From a checkpoint of a small transformer trained on Wikipedia.
Size: width 256, vocabulary 8192, 11.7M parameters.
Training: 213M tokens, 6501 steps.
Each number is 128 + 24 x the weight over its row's rms, rounded and kept within 0 to 255. Layers, rows and columns count from 0. Numbers have three digits each. The size before them is the row's rms in percent of the matrix's.

# layer 3 attention query, 256x256, rms 0.116, rows 0-106, columns 64-127
119:125159096079119085150146091132133116175132151112140142113100146126085170130118115114084144118113137118147127112112159101116177139116121150112143132111170115122130144156095132138092117139106115
102:148177131136114167155125164106095127124139156121083099119124135175090123122174116131130066197069148149137154118158084115112173112139095134167165086106185103092116129152114096091128123120072168
103:148102158104156121139105078152130182103137154182076117125104109131109116139147127104134160162107135097136083123163135114112149131132133144124140128165166112136121175171115132153119101171130124
105:129124126139103101123130142134123116133132150144165122148092151149116127156105169097115138053125120113175160119143181106158124159118123144155110109145124139145193149144136136153094126110142088
120:168099130129124151139126120098171109114134064175131107160151140105122116124098098145126130126163066159125159126145162163140106119140142112152110127084120125111163099103162096142110101158102169
117:179081101100123137128138090119132129159168107135102113148150120090132158185080143127125151198160119139090168129119179117137149169095153112121127165158118168149093125117148159175140120145103149
107:112123158112149088140112151100124114110132131120118152153096100126109127143148152082121083135093140090136106150143148151095141112177125170161145123150178135133134182180122154122127127146127119
107:130105123123131106125179114117129137121123154161104137100117107114102097126099089098108143134108141106107126143167114126177156096140104171111181143125134153106125150149129105118126111139079131
123:157164112131131091120150136149101131133113132142119149131069145135180143154133124160136120115121139154137158109101124121142121117092152137130165122136094148118133103175133166123098134075150103
106:128072149123147139088131125097101134154095109115126139082133164107144127122158110131113141125102110126138079130122124148126104073112123150062162130143168157108182151118150115125125111145125128
109:156153176128121135160136151136084140154108150127109099119116122175094120131126130113100106095124095100119084158166122113120157120151114136100111159112132127131128127150137162071135109146144148
101:080112125127132094105141150095151142155157127118118129134150134144145120132153110121124156071098119117111108138129109168154075156109149111181129104132137124096121160127146098153115128131111096
112:151184091159115150098123189106162094110165121143084133150132161141149111132171150177122119104130137102137162105117123148140116116134117116116106131162100112072146143141092148163103103115146110
102:116152128143143137144104161106130117076123159139144094181113126130209106147107093155127121136126139115100123126150092162165128191147153092132125137107085141111169110149177157124103134139128119
101:159139115119146107125117120182123144132138109135086119182131137134151120109172153172175151069162137105143136115114176125140156127139115130153162110146139114078145140105133121131132135110131113
096:111106110143167163159117125103152103142087146140160129101134134091118138125082093124107127118144146151156162074095151141141107116034155108157114146097134138087103126148135119161141131127134125
101:148148178098129121160094077137151118086131173125138078101107174173091158096140153143148116108131154175134107145133128120144165107121139139111160106156144108105107128145154143115110122101111168
095:130097174114066154113139100133158156111091133099077125151123106138119121155117129143136125153137144103115108149176166142136088141152101110122116163146135161137106143121097101152148113133107113
100:125138100129121150128173119154129148139113138150096151125139108127162173104148148163115137136146100108151153125188158203133183110161157138156125150133098118117145122135179110110114101112065157
093:118132157149163134130128090085107119128095174142185157113188140090118168145132096114125145096136132144139125103135145117150131152155078133106144086116112183122143104151138151145149129139131115
092:135166147117154134153161138149171153104100139143132132112117082121119111098104173106139152146076111137158149114100125142138086137105156134105123123089109134141095145205092128117136176157115137
097:131168113126116165145132175168098172110131117130135148147141159135137118157091126123131129135161105128105088161149132147097164139102111096184149172101125120154122150154123132145146138133154116
094:144106141154131123172130141096146120115144160126083113141073103113147124134107102149134130085142164139116145141162131126105135167131140111108150127144144174153162093118161148065152118134131115
091:091080144153173119090097128107122068129118135125132149130151116119091152104117143106133159076131108126127164176103171127157143140119142121105142068114098087110130131079145093111122150104143114
099:158093140100129077114131095105120127167125090089122092098120115103125181149116161121185108134183100125132103102119094126122172096117094150130099117143112141127135115128123140138136084175140099
090:137128195100160145117127127071153127171161126122088139130185166059140126136103168142108138103133128149138134125064118130106122140122117141100126125162128145120139123158094126147092154135121156
091:131160112150096105127170095136128118100128148078139147150139161169132168158144128154114090089156140171103151135117098147122149133074100124161117109098141139114155121117171110126137149172132163
096:138145087134156125099140062135118138097158114132132134151132158139115127147091118074115135133122114146117150141171135150115119110109146154138179112147142140161141126102120130124145126116164131
088:118152079147079122140087113089137098166101103133074096133139143151116078143124104146123151085149138121058109122143138154168123155100142169142121100108118170156112168124133104153137135143134142
085:136145147133104096146109094176142130129160119131125147128122148122086150144130155091107101127151120111122140119105168143116163114169127159130088125160131142129116138111190103108106115119103162
095:138114094113145140132117080124144125084164143141139125157102155112080116141117135100116148155136139142134176183148106147134156165126098119101106165141116132155116119080119127095143166117092160
084:119116126114155154152111145108086088142173092160122147190131184135139126181130115088098126148110108125146154110146116070153127113101151141132138124113117101122165138159146155139123141179141107
107:128182092136101161127106176126114109135147132082142086177133134132127125111171079158129119144120118121118155140095156104137136132117095112122111141099123128050112113117118120102103147100080142
101:101160166169090101130061118121167139109108154108145136097156122119144121060129139147139129135132120118108120100082111147114139085122094124147119123120095121151168131130137079128086132137155132
106:118208102103111109148132137145099137172139159135118167136120135141127150126147157131112148127106152129165132123098140116115168171142094133130117111139141141131145190134116140113090135096124124
096:137139094084114132139157174101074065125120129121133110146123147105091159174125131136101129138089142115093163139129107071107112165106157156120150093121152107128114114135099129106153139115123106
118:151106133099109087141105095093149115143130141143090124105089114118161112148111146091165119121134118152167122120122127106118176131145112156167120132165146122114139165131079124153076126146106086
110:131097169121113132142142136138122122155145095118140156153132115120113138141164170091128141205122163114178109144127107122115141147153113129146136160191171090160108168114109168147102115163133126
106:133213112124121119094137123130098121084141159113129113123074150162123151135170128148104080119152153135154122093101123169160135102151128130139174128153098127085135133145146142107158122064147103
104:123156116121103144110120097102142153134157132128127102126095142135127098112095174119119096093114090122092112102135147150150142133132144138131159112121155118111133184153065106121129129129158145
102:157146151130134122121112109124140160100099153138124128097165154178143086144100106166118129123089114094126188125141154167163141132106152116151116124101184151124107102109098118084120112102094136
100:160152127130087108132130160142106119103162141132091116114126102191112122121137153094126124079154133169156145161148126163119139134130123116194101128161088093128126114171128104104123143120106136
103:101134136158125127104089132139082113153115095104166159113140146117111157108135159133149138107144164140105093164089110156145124117126100081146121106077113157131113107126137121117150138105100158
133:136130136123121123114148129115099136170109074108145162106142087057118095156076105083131172143076143122141111131117115113127131133132099118123117143108173143169130112116119102139180101164108182
108:152136110147103120120107144136141123163143122121127147141116128167148124127129125109125158138106129105128122144125123120114088125094116092175139131149095108163135105111076094142097117140147116
107:077121092143117113104133137112101113154125117113105112184157133106141107141103138103128139157116151145082165139103121118139095152158135098107153152120133166149096091126174078085134138145148140
093:151122110123129172120125179132093109136105123191145158149151134161129150123131075134137162137154131149114100132137153132113159118160139096162147107172068102121121132119115099158065129159116111
100:104127138100108096094145060135097121155115133122157123130126146142113151114089109087108134126084160129116168149107104096156111140122109176142142115124131110118121176135131152128120118139113116
095:117125109142096128136099126115162160103132142124120088131102094092133115121121116113095114113092131116166112136154087125123135106092140136131114101138130161147151137102114138094106146104083087
099:116144121114097123130125130119101143165131128119151159102133125115160132092121139106146131113120085123129106145128111150147109166155136122103145146134136108142092125093155156168135120171101138
108:156137109127116092114117094134169187108130137154130077152170125127132108118125144127140104145109125070135155088105167143106149127174091137100129137124122098076155110190120136090077104144105119
100:090098107134116135146143113157134120104102115135119143116110151130194105141145082157095118160134148126115112132102140141139110142094143138099110163130144138125093157138163155113086155119114111
094:150096124137142104115109125149149080105138127149154110154160117135106118140132145147111110103112134122150116158127124144094113122121105137136098124162098094111117100112141111079114118107159120
094:144119152118131160161123160163099114159114116136114159149123129120134149191130098123101150133135128161141138124141122123140136124115143130158082156129133124119099141136137115118100107096096110
096:107144152081106112132144163090124138106145091136145086177077136154117091108098117143093137112114122176156135146136122131131129197110144136169161124118141168123099132133125101110150143119128156
091:105124094127129148115117169091141134128139111132133167114072114116122143153117116107140118123110113128145156152136095136122127137127122094148155123151116117135140138126127088144155120126131077
088:154095125113112112089153128134137155132101117156137110099194132135136146153145108135144122124167121093100084135145130133137118145155150098134139109064114114093145149132139096161167177151125088
093:143167108144115124112125152147142120117180147046079080116141114196126125087117125161121107118141143068121095131183103141120133114130111162147098099132131133140166121106124148126179164165091116
092:116149134112125163105152144117144111150109114104162110131109112166101123149127126113120157124121140157108131128104108097120043139113141151144157132099090157150147151138122082125123132126137101
095:131175146188133129171132141146119144133153158142150118166149161177161110142134127131078129108121126119096123102099144126116119148151094093156120117119140103150118125157131137088098069127153128
100:141145128162120123104122122134139108133170152122080080163091129169121123168100124124143141125113105129112123148128132097119083161121157067130143142147122144150113103140109142107143091120141149
090:100134118119134154133106121180141107108135127178094127099152098128153127107144114127103124150130105119147112096157114141145139141159136157167163109158117100103151096125176134082115130129130168
090:187129113102089101124131093091149122116135146152092111123139158163088127139122093112107159082121135117074113149133128117161127113123158098136135151145134133153143123115143144156153108124125120
089:158126134094079086147149151123108130132117159152145108166129156109116102145112107108107144173133150159123108103100106124167132100115138132099149113119108170106123121095114184112182133132141150
089:144113137109124122174130109086152154086132138077116155074126124138100126118139152127107111125107129159129125169145072125153147106148145103144126128088129147121133118119091155115119149115138162
087:109134100137148132097092144087121109131165096196139093111107158153109137124121052123107086114114123160122141117138172142131116158082122122106168169071135099134099123146125118138093124154126123
094:097124124156129115171141161143144105137074122077113149112160132113156101130099144097126134113121128133152114153097173132132070110104176134108142096136123112150111148154130142124195134144187136
096:124117111122097144141117157035127110113147166109086113101137096149162099139155101129146160128144143114141064149153175126156099135103172113092114107130121127133152170124163130157056099112117099
089:128142110131109137110169125108112150142130115133099087153148101127122134126129130158117172115180155149125152129124128103148145150102150128114182081098139164130128166123114127137110102119108143
098:116132088093137106125134142140145145173097179128127126126136103133158169123163119173114129117177141099135098150089080133143109145150140163162136125110131123128115124128156126136122148109095115
097:093142105151129127123110168134082092100149207113143127164106109155164143113102138142102114114077124143126154146165133178129127088161147145167135131129102112147143105129141105104140120100140155
089:152121105146110141127154155091128132135120094130133103157094088101072191137122091119137132148150115114109142125100155145169118149160101141110104128152109159113105128143123123105172184111142103
088:151097124105154100179153087085133097153116066157104115118092156125126116117105151140108104117123167174081154129174129103114136127116155107126117112112113117128122125095128147105120125150109153
097:119130111127109159143165140150089078117084148110137119123098105175103122122137143084137118138085159117128137144141147124107101158130137130106092111119157146127074120119114096093134140148121132
091:162098149134153082176149093119139118154083127125130112138133120096146115118118121133170198122120115136097116128129148110114175117114134178094179127130106148120087143109135124137118123133133133
089:127176132130137095095110109128149126102128117139088155165131151128163148096116145096158116171162166122138088122158125080127126130140120105191124159145125148149163098128138174100157109128108151
097:127140107115089136166132165113185123115142092166114116142141132164143114115120119099194184124150123169072146135142127131166151158133180150142125146123140136114111172116115105133106149151108105
090:124124162170172149096137120151116117143106149091136129104149157128135143111145147125113154167116174094106094158143106106081120106115079112097114097125162104101097177102126116110149114156124119
100:151129119122116108126088117121079119039163119119138105155119180145115100140134133114088131111138157133141144150145099130117107101154124147095169176113104126101113119161090146128170120128125117
100:131158131119176125165132121109103194157145099129122112113145149095170169133096111115171122120162115125117162105137129143111154119099090109110162119132101152125122153111137145169131146129096118
096:140122155146139055134096147142114130167099143108186144116106140131125135128154115094128139139143103113083109102103145109102180130130102110119161104137091144157136168153136142095132133145130164
089:107162145118125123142148116162142116115122112099135106103143124133110083138112150111100127115085123094115139119150068125115149131119105160216162100143108121104094107130132104133149124111107157
092:168125131122134110120123140092132091101087134182147123163112106092109132112128131119142139152175066113156125097174131124149122069161120162154167067117113119142139134140108140114110132138119110
094:106127109076082134140112138091129123170143143097125135072174148133099132141152126122129146151128125097128128193123055168106094127148131133075131108117107111157154142131097088155109164138122109
097:115124141176139152063126062129139110099115116099118166125121126131158108146160094109154150108140129151130090120092151115136098079097124107129086140105151151151108131099119198182135125137118057
097:148154131132129103144136109134180093123190144102140181162122096158123172079157155123134104078129149109142095097164103121065144139146135135147180102155089156145115140129138154117160094080165146
093:109114128186110139121166132143125102129139143154169138096134111149148090121097185118119111095112114132120143123118107132100076098157162124159181139078138109158147138146110132131124097144167136
092:132139137130109103128153125118108134126116140186126083138102103161119161172124148120121120103140168095119104155125102101127085100177135141109169107109069115076124140155157102126118147129088146
099:095169118146110096176119072132137140127120074098121119115119142108137125123101142103146138112104135141160146143130117139141121069106114132161129115152097085170179140142110119112114118114102106
098:150115163133154159108120174112110137161121104140110158135108117164095150146101107128145125142084134157156124160133095133162135179113121135126106129117159122145124147122141158148137151117142136
095:128135155129135121125143059146127087150139128113148103168125098112107182121172114123127103111114090133105162117138112157171121148147070120106098098112137156122101119167133144110148145124148137
089:134098132141108123117099122138135124123136156138129154164163097128114148140123126162139132139145157130089139097146184119143150150099134115150152113131107093108124121117169086130134166141117125
102:115112135099149133109150125089119109124124076140109162158150094112148094120133156072142165159121114102187112124074115140143100136180164172143138141128163103107120176118093159142146144106163109
087:161168074158086140088141140122127092131096119117159153134142101173120120160172144133122134130089093138126101101116098144138101143131119108125146135125149161135162176112106109089140140142140130
099:136120115109159146162140089152201119118164145124111129147180140133113120152118112111096161122159148160151111156145106109133152133154128087098129109102100104126109126116166160136135120193144143
090:148079134174126108129127153137161100120138122123112138165096130104124138122139118093154123092176129098108112136170150148148155126127134125124119126143117150141100121143125112129109139111126166
097:154124148130120142114086142127112153130112151161138133135092107138139108159128115134102122135147143133153143156128127140187089137144150131125152128115100143114132147145134121130108129137106126
092:093116102152141119111104067064123157101144107149113116127137149129138124112134089115118115113122132128093111137128117118129148126146157131167151149128116127155108129111142146108131090107142123
091:141172124148125138106095122106142114168145154139110136160111118133131101170155114154122131081078089119088129162107080091128105108130119139086129138145116124129090134129100175115116146115122121
107:114111081099126100126137160167112177143160142159104038144096147123136126094119116130127144150146170135144144084124130128151099095144131109139129128204109109136112136131152083130127135083123103
085:119108078132078128187106117113134127151158147109088154145136112056105129127140150121144101139131119097131118078123124135111130087150120163107098148158134113155075145108130138132130109125142126
097:114123107117112133115094092132113088142114110149127114132131135131137098120140089150130166133113127146080155107130084088168109106128152127182099139114099159104147158127119101136122111131148108
098:159086156084141060118137095150159156114149128126102129125135131128138125103113110118140130117145085130170103098138103148136169097157133126117143115199160132136123132108119155117108149138117103
091:136150129153155098122098127077156143174167119106179135128125112116152098168134080089097110151090113135097113093137106163131162110150158137127128149115128128134114147116108145107093139131106136
099:076143144157096125119120148128193074100106165098143141143081141131103145114148152115113122121062138152156125134150121148157075102148175098057159083113132138111121131113148121146144134111142109
091:135119158170131112113149077106089143134064121112147144123170147153160126132127113134144114105140164122168088100136159129129153117136079171136085133142131120109137147119137148147153148049140140
097:123112115122112099106090181115091134139140150122147122108146110101125084138152139111121115132131144094081154093124118144117113088134136107148138104119144132153137132125165109138126095123118104
# layer 3 attention key, 256x256, rms 0.122, rows 0-106, columns 64-127
085:140092132076144104117151127076135143131125157140175089094109095107132143151113100128138088091114135100155151130089127135117121153134109157096127095157114140171140098167122124135147141103100146
078:153130134124157123095116084164135175079112107193130096138139177095173141107110135128158119107155125108113108130083107123130131180098170140150133130120117104133115100124146127087116092102111113
082:127154122114128085134121080129103143140161138105164104146161101137165145095161117143118101076088143111135168114087121137146139110120108134132102129171111140152131077155065154086168161122131117
072:146118139121128135135150095123132064119108144155118158142109140152105120153107094129120127107119196117069149118109085146119132129160168161152128135177116134123132114086093135127096140114092143
093:121144104140132117092190141176088199137153159119115163053123149103142100127105126164148174123129164105127113096112128137091104089165177143141152173156146127144132135116145175141144120114123113
093:119165127095135100166115195106137147097160138108100110160096102098129108099129077114146172070151107097126122131116144113115127167137146128150093174137136081133187104138107142108146097125125160
092:121162121101096140136138117157170099126149170122119125191143117132138127109122111113146159078112156122112135086114091133099114191115107138138125095135113116124120119138147085138123117106124104
091:094122167102149085102142122122131128124130110112167110083151124098157108139134119125145125170158144153121091090153128103125151111084141104126122150161152121131105137120141179136100104087114172
104:123103138211146152085139147146072142151122140136144128123141131129149141119112130103157110142122103154158108138130116128118113148102131126127136148096155146139154156118119140142124147132168142
092:073131176139145158118110123125137137103104135160117152157133145124157140174111142108137163131152091158163157162151112124116112142137172115180140101123151157120132148120115100118121166121124086
093:150150099136112128135136126117160070144152126068086089099121134127086104134137102132134126158171150138116146098142115094101119141133125103099098124132087137133123160164118128156148094120150138
096:088111155139118102177151077125109138151138124144146138105154176114125113100129132086128109112107113141137132125176121208188143128088138140130115118186148146166142153106112118132147137131120138
095:131153192162111119113170101156122111110193110142110096117133153117137098083139123111135080154128139143120117169110125102151141103097126152147166094139169164082130116109085156088123120112105141
089:074143170142128148084129156097165148141172114120127101143118169126109138136105116135175149137120167126098130112134166117098116082121158162132132157116140120100108138122118137135124150147130108
088:168126126148096174171101099084120129178148149127164150105086143114144140089157134131168166137143103113161086132154159132103169130108137132167115138102123114089195092136133125123121122146120109
098:162131153148156145158141133141100134106150094139118081118116138140183172120152105096142169088129131128105124156121116126130167121125117154147137131078171167085171104116146108149158124167112090
091:145098122175144097118147134137133168204108091148141095116176102130161144110100079142117142120136140114138162155151132126139113152143116110097085087132115135162134116135101154150096100124126134
093:114148161138177113091102158116151148126115115085110151183082124156135139117163083121124097080122144116116147149096134158104173112157140133153104101127124170111158101112132105104133142124168119
091:144135127176122167108122153141107131124152115137146107098144121091182115116141125140120094091105140114134153153121137130134102126083144141139149163116137144104092136117106118152178101124129102
087:130140102127118133144157109142119142100135136157155127122137129131132130147154113142099112109103134110126138127131121139110142142083125131152139130098103106148164137141133130144101076116138154
087:126105101154092091090121113144154091159153147110137123083134174132109112120108113114167146118164090140152118139137128114121111127135117117174098131132146116142132121081120145133122156101147157
091:096126137148112125126115091124080142112148131130174113141172115146090090138133092175102106126109102161127137128146164067126144113135138117147146114108127118100102136100114127104124127076142102
087:118110097129164125067178121114110104123147100074100140133112112142093142159133134150131129097115157111134113115152164083126157138112167103100139128164142146109131171139164144131118116160120117
082:109133173133134112130113112105181134107130165128109112146111141148152080105070130146122128122119123091151133149142094175101149126110086144145095149117125159122151155148123079129110137142092108
093:126152070125184148150119124160140141112118122114134080148110120114149095135121140150083110172126163121157135094143156125112125151091102123126135126138132166138158126125144090107129144130121124
096:095087128129103135099144091126144132157099117148098154084116148081148112102108160125138135098145120118142144121149105116136125096103131153117107123156146175118168122102150137146130150148152156
088:088108134114109140138141119078096145159116159133126147126125090097074117133084091101146153103084114170147117125133164152153070099095140160130117146176126123134113110103118112138129181136097128
094:113099129122135125083141171100103128145151151127174095165135147101114131114141158149108158122103102141174100103124124126144099089116135050073147110106124115105130111098112165164126138141116128
084:147152151121121113149129170126150161118126186131108089144091129104141124159128110116101123128115148100080123138129158107107111100145100086125160155151131077090129152104137136149159086151125124
080:144100162143149108113160140126087161113123120159154141139135079124137119111116117136132139135144110136143098095115120122096135183132124134103127152127107080087163158116112102123152124141181123
090:099160129100127098133152134148124122117092121121122149084147135171121147126140098156131163061136172123121068109152141108111088103150130134122136129113138133102110110120130193107108126122160104
081:091120162127131138148151131156131130143093140132118114138151120133127157080125155118153135125150097109143156112098126131154127148125120152148144135157140144122113123136156097163099087075106152
075:152108148126105128135091105099153117123108099106150095110124166143083143141118115108079131146105152121165178118128113117140110129097120165149151144110081094111116124180110096141141145107052095
088:161071111085088130118141092181138121170107102126137072131110099144138128123116136184118091142142104166139134131149131115107146115153112129077131108143162129127128114157143166145124150160114119
073:113123158128134073135080112073128113118105148116142102130083160160080141156098112125120124087141145146148156142140157132125135137116072122114140088141127139109099130127091096174090137131087132
088:133141148182114123127109117132162142110150128169108100186164113121151130114124126108161151112090105173101145130121115141154113151076135112159141143140114159101095117110120094171128140100125110
097:103130141084168143132165096107116082162184148125157106159153124126119134125135086163085138103101169110102147118073134120138138197134096174128109106161135109185133149151122137101158132111118158
083:147135137114128131123128101120122159128120112156166120132156129139127121112156134135110141055130103136096168127118201091129159164147115149134155155128114138136094072146122145107147136125112096
100:163096138141084154140145118165115154089127114128103159115117099132147141137133172146151129148130104177121159103149135115142124146121114142118095172115134160102089119079121121106087126145140110
100:123089114149131162127106101144175116107131156111138107145166101127141137145125113148115131140094100155109118105166121148156118121155108124131102142158154156154063170121143097144102110092130150
093:105106136129088087134127095130129160175129119127125123123128114105088112163115143153098151131152168132155095109108130135123101117148100160108132125122100113127073105166108157146140145132138122
097:099128132141092119125104111113156126108131146146117091143159164150149127075178115162112122122136133110132140115115139120100154145109133152155107105107120114153066148136134111107139140119133149
092:127102176135106128110110117125130147102130126135121149150151146110128135166107095106116159163103066157125148123181088116132174141098119117144178115114145131130133124132129086127134114102147114
085:141137119131146123133115128103129129067137129114084111125166113135136100082137155122151110101106114096152129159121153126095150087165139112156159156126114080109085147140121112074152120146126118
093:132109155165116094153159102098095188170147143138164151055123151090153111082162126122150148146124143135138081128087123080157121159146144098115168118113112116114137125145148166112145140105121140
089:125136154130166116110149159145114103135097151164130163121117146104140147128098105129128117125141154129092113148127114145152126154146105108159112142150117140113134160135126155112089114135117129
091:143116136145107099115165134150081131135124134141146155127139117077100132127111132143072116140110102154123147134130139173119191075139167102131185158127158127119161160121166115144111099080136117
091:138134111143119186135113171125092150140093083146140095149125134104118145140132131122120121196145129108163122083115170121147110127108146094147136145154106150103136083095098121143151135139124093
090:146154155174151089132160124143134126138095168077074093086098092121149152101159157128145113112102100137154145138120145179144153136168121124112123108108108155162121134114147154120151106148162133
092:122118127176153135155141101133112141156120110129123101133105137150098162156115110170105110116089116154143137163124172137121133128117168161153064140099134172128131127130110080109135126157115144
100:106119161148073174064143184152127153091135162129160139108092096100150145131125137119132141146108106146160124095171127143068113113096151134152111084132144148126115124115123128126104148114128139
092:117156108169175170114128133135177181117151146111135167136086171135104122139115140115147141144122153118130155104138153098132102150128125125142158083084125121115130158157123112137124123125141123
094:164147110111179122126122127175129150177147162112152134128139141146167111093107110095128158171122141140128143122091103114145166123153075124107157156172100092117152089144152120168129140143085120
087:125125115142180130132126102133134106126118163121121137157093109112136092152143127143127144103144133103085131146136163167096088107197122156141147155161116089135153106145113173146124149125138165
093:147196124113143086140122159112092105147150119103089091124135147160109132112112116116120110108114107115101122105134130118086123102158131107098093112150148153116116114117178154151153138129119139
090:140109118117136141103158134143110125143103126103097157169127133161098192096093140146101096074104209094143151091125114147132135111124118155189130144137100147137112092131121145102147116125102162
085:085131138100150121113090133119136144102149099161134097151101147098132129135091096136130111119066101157138163129131097147080161089123119149130114121131110120179125104127119105118119109100057143
086:095087168113148101105119174126092135123122168143128140105129168103121131158138135127150125161094132119105115141138165125125133122157119079090085109162135125103125120113121119138137137143095130
086:104137097122159074125110106152130169113111145114118141096123115082146121129137093131132135110134118161122155111150156137130153089106149103120132151151127124157112153144163166094116129126158162
090:160133090119113092130155133095126120187132116100137115103097097085166143104107146120117113123123151114169098075176076098095116148185139089096140122151108067085126162136128160148151152144128132
089:124118106157074146113126134116152074150105118135148155100150146133116135130077127135135135136125093107110106122116094138149103140176114116073133123214116114075081128149127146115093092133088105
083:137117130146138138087131142124097120143136112160136082110148191105163112158132118169190148160091103110104125146128140101147137100128173137146117132157163122151129110134106146106111109116138112
085:107148166156110172147151136106168156131160128144117133124137104152118102108133165131126136134142097145151132076092137132082151100102122129138118135116130160101142131153148119117144130144102086
090:153128121136145123087125090135143091114143139105144156139179119097119128103135133123143138164132153145158103160147081096127132152140165137121158096090120146131151102140126143138147115160177161
081:155134130116094124164137150176145109146150058152081098165136080152086105124143131178121117126137083185172120108107171105158127132083142166146096126131186133137113118136136133144175136156161113
084:107109150133117146110114075183109129136131114125152135103121147115152090117136142123135134120129069129073117099124146121133133158110107133132139143169120129137094115113131111167156179132072121
094:151126125164118141077127129119153116139159134153151119176118166157099156120109137120140141171144080106134143105141105107106162109147108089145124123145139122109096126118111116145137105129180120
090:114120161135118112136107117102131166139111107174081138116082100119176131152144144099120128122139172097125143127121122143144124139177151155133130124121169126136129131099079128116139117167115108
087:117148104095152113159127174144147119101139165138127132154146141114154152113120159108116087095136133077127106199078115142164139115150116132138099179133086083124171150142104097106132083129134124
089:114110107109128113175145161119131157127147123142151124125122104137135147112134168149176127121148168120080157158130134186142125144090119097136124097113114130136175127154104151115163112119109151
092:098120108117165114136193156132114131110167109105155121112162095146091118121099092114122147179141115083168114112072101164091109127136140082174129166084118117135116125124149104133128155146146106
090:123088146159125102127164125148145126094117111158122113099147142123134160072116103151098139173123132088129123143099134146113120150138132120142174147122145123152144132151154120105125107138161124
090:100095121124126164138169128127151080144154155161134094126106087121150114147128129110210138146152119135131118114106140190126137110146130140161126107154133142135125159171146100140125159119180123
096:147125112140140066089149150112142113130114140100110196079112084088107162139096153099101168093146126197116084146117102168121142111136080147126147136143126158144154124126080099148108130128134139
087:177118127132163116069062130117144096090103137139109087143099115146146169157172119153131147168185113151165098132121147093123127118116134120103110158097127145109084116081167153113173099087130132
081:095110141088179172108134136145121155130116172133099103122125119105092140111136070128122119128138108125101169135143112096109102172107150145104172119091118115115076127132144158131126131081124100
091:179116148123148111101130151159096096145117133155155156051124148108129091112125113109143112128144151129143103133124137116134127083142123155103137128139148131148088122108094138161102143161123169
091:137163153154108121132084114148111122119136107107150160124134148173132115117109141081118103130104113129184160137143152145163130123131138121121111131139149152138124107141106102134122117115151147
091:120122166097111169092102150172136110150120155087140155093138123159116135118117110129115147120130149128161125128143175127118147139146133069104111109101148108152163156122119132146141147154119106
094:116115122152096134101132113161126142132091154132088093107194145083171153117112121071128134107080128133126141163148100114137121143106189160132127147152132089122139139135124126084110136132123126
094:137152144149097100087076110121104102128129134139134138101123130131146136123149119192062103168137116156156166113159119126134112145080125097130157156078125134135142096148193106095142117146132102
090:163093053167128133164133158141055122113128140148149107100166131166167132107121154153152156169160090123149151125147154138158132162126086105142141122129154124126092123138166124120138117101139159
082:120148168167125149119133094165108117158103163118125095128130082115138139118116121145115115122129134136163095128177110141113110126146143142163139118130083162118059141114162094112130119104157138
090:117119148152145107135161135157142091169138123118109166137164095119138129159145129169146157115133112161156158155111139105162127163102107097134138091133109150159112110108141174147131127182161192
089:131162169127101100113109111111124157157183138110123105121098136142103154145102132143104126153080084103127153124113108129155123135132102147125134119150162082125164125118138114149143146149097099
089:143092094115127143119105129085097113148127143140089148113175133134090135124134134167143124190096126134129138103105130122179146131096152096090133134137180129144099137114115117167100120134109168
091:108114130118133131106119130141139134132150089110166091128132152086138107141171109129119085151115111107155095138117101141170140115116153118123158096140161154124087135156150090144125150174118148
085:134074123166140156131136137152176159135142143158115125133151172108158138165143162114114125118148142127132150085136112155170153137107136139155176139116109143121119106114113152101133112104124144
096:129166143091099129125111103116120144171133142148142087110142107165158135100140109098168115128118114112107118084111123154138083108156110175136103138146117135120118147105108118129149155109165154
092:120114111122147092179139105135142101095109173134124133180145147152147120120163187100120139130161127105124130139149107157144087114103139130144161098178082150122109126109138123125115156126124105
088:126112121153095125161089179112144130125091123109119095149138121130171168128112134142144118123195145138144179158087101157124136140104099147133134141151101108114165129158117095164111091136065131
086:109156101130133106110160111126121118140143120118153124113108154150097111157114092146151179162090116139102146140143088109118108109083160132128127198136173049129140139133123089111173131139135124
096:157142119086123117141129130097132146160167160141117141159167147103149144115128152085139105124150120147071109119165139108148133144122066119165155113166141154140156176135147088141105157090140160
083:105184154124070101128136136048175102103169130116143152085166114129145164143131085114117104158127126113116121144155127147119158142133127123151143126140136112154129109158122172124131114137066166
090:097111125138136146120114165094115127141098120114125118131126114110103116132111151128123093116123157144144094127203100120126122122142144107104106106150158086098129125156167121110173126095078108
084:156136094161119120145152174158125151100143143124062142160129093151112133118129114122172158164145191102117121158120119140119117093089112131144168129147124152104095142112123081102125073108093072
093:163073130134138132147106102156172115117057132133157161113137141097112136175164109101137142131118151043121124098104131178141129145123127143116150108112150114116117141106134126150137128107100090
086:134144160140128143165124115114118181152130105153057123107131117160106128140168092155103129134140157088123128119132139113135144134111159165134125119111127131112138109131164095139160156116145143
088:165110106116137110115128156138107113151131113133130133172165130144098153176112119100148112110134115143177119116102129129126105169105185119150125123145115077124130144134165144151090138128111120
096:063108168162130153142146103151136099117163188155122117121136131097122134129078120132123103104129150153127120119137126176151131098138107144105102162104101126122122094160174115127090150141139121
085:150122147104115109060104152111124133111115144137138125109151135113152114096128130160102153128123147158120119138110147137154122112134110136139164134125138120146163113096133110173130123126109120
091:141136128107134136126079172083122132122147161137122050138142106137122123155137113164156103138139094135152140119102155141173115056126136126161105146149143120136134112161179130137085140156095116
090:139083110142074138165126130114104104122153079144122153154123085136151079156104145099148132136128103119109114145190148142138130150110120101137115170083106106108122159107151085131139144090113123
083:116178112114090117124121142144109142123083100111064141123162139111136112117179105140083121133188136113128129106118136130153134129105114140145101102141078135143105114094151128126143081142114160
092:163078131144133142141127110145104142111113120116111146110148156156105140156087124134162122118145111128154164106153094142138127126083125159129112139117150161158156134088121115118135067171130077
084:111128121108091159175133134133145104107110151189106121194115100171118157163115138113138127142103126084123140153117161137089104116120152121112106129101139137171175106123117116103109106142119105
084:111124157150119113145144159135156146142098169125111154167137093175110141187155117114148080166100100123120100133147150135135160121126084135120123092145106115112123137155129117129111165110094150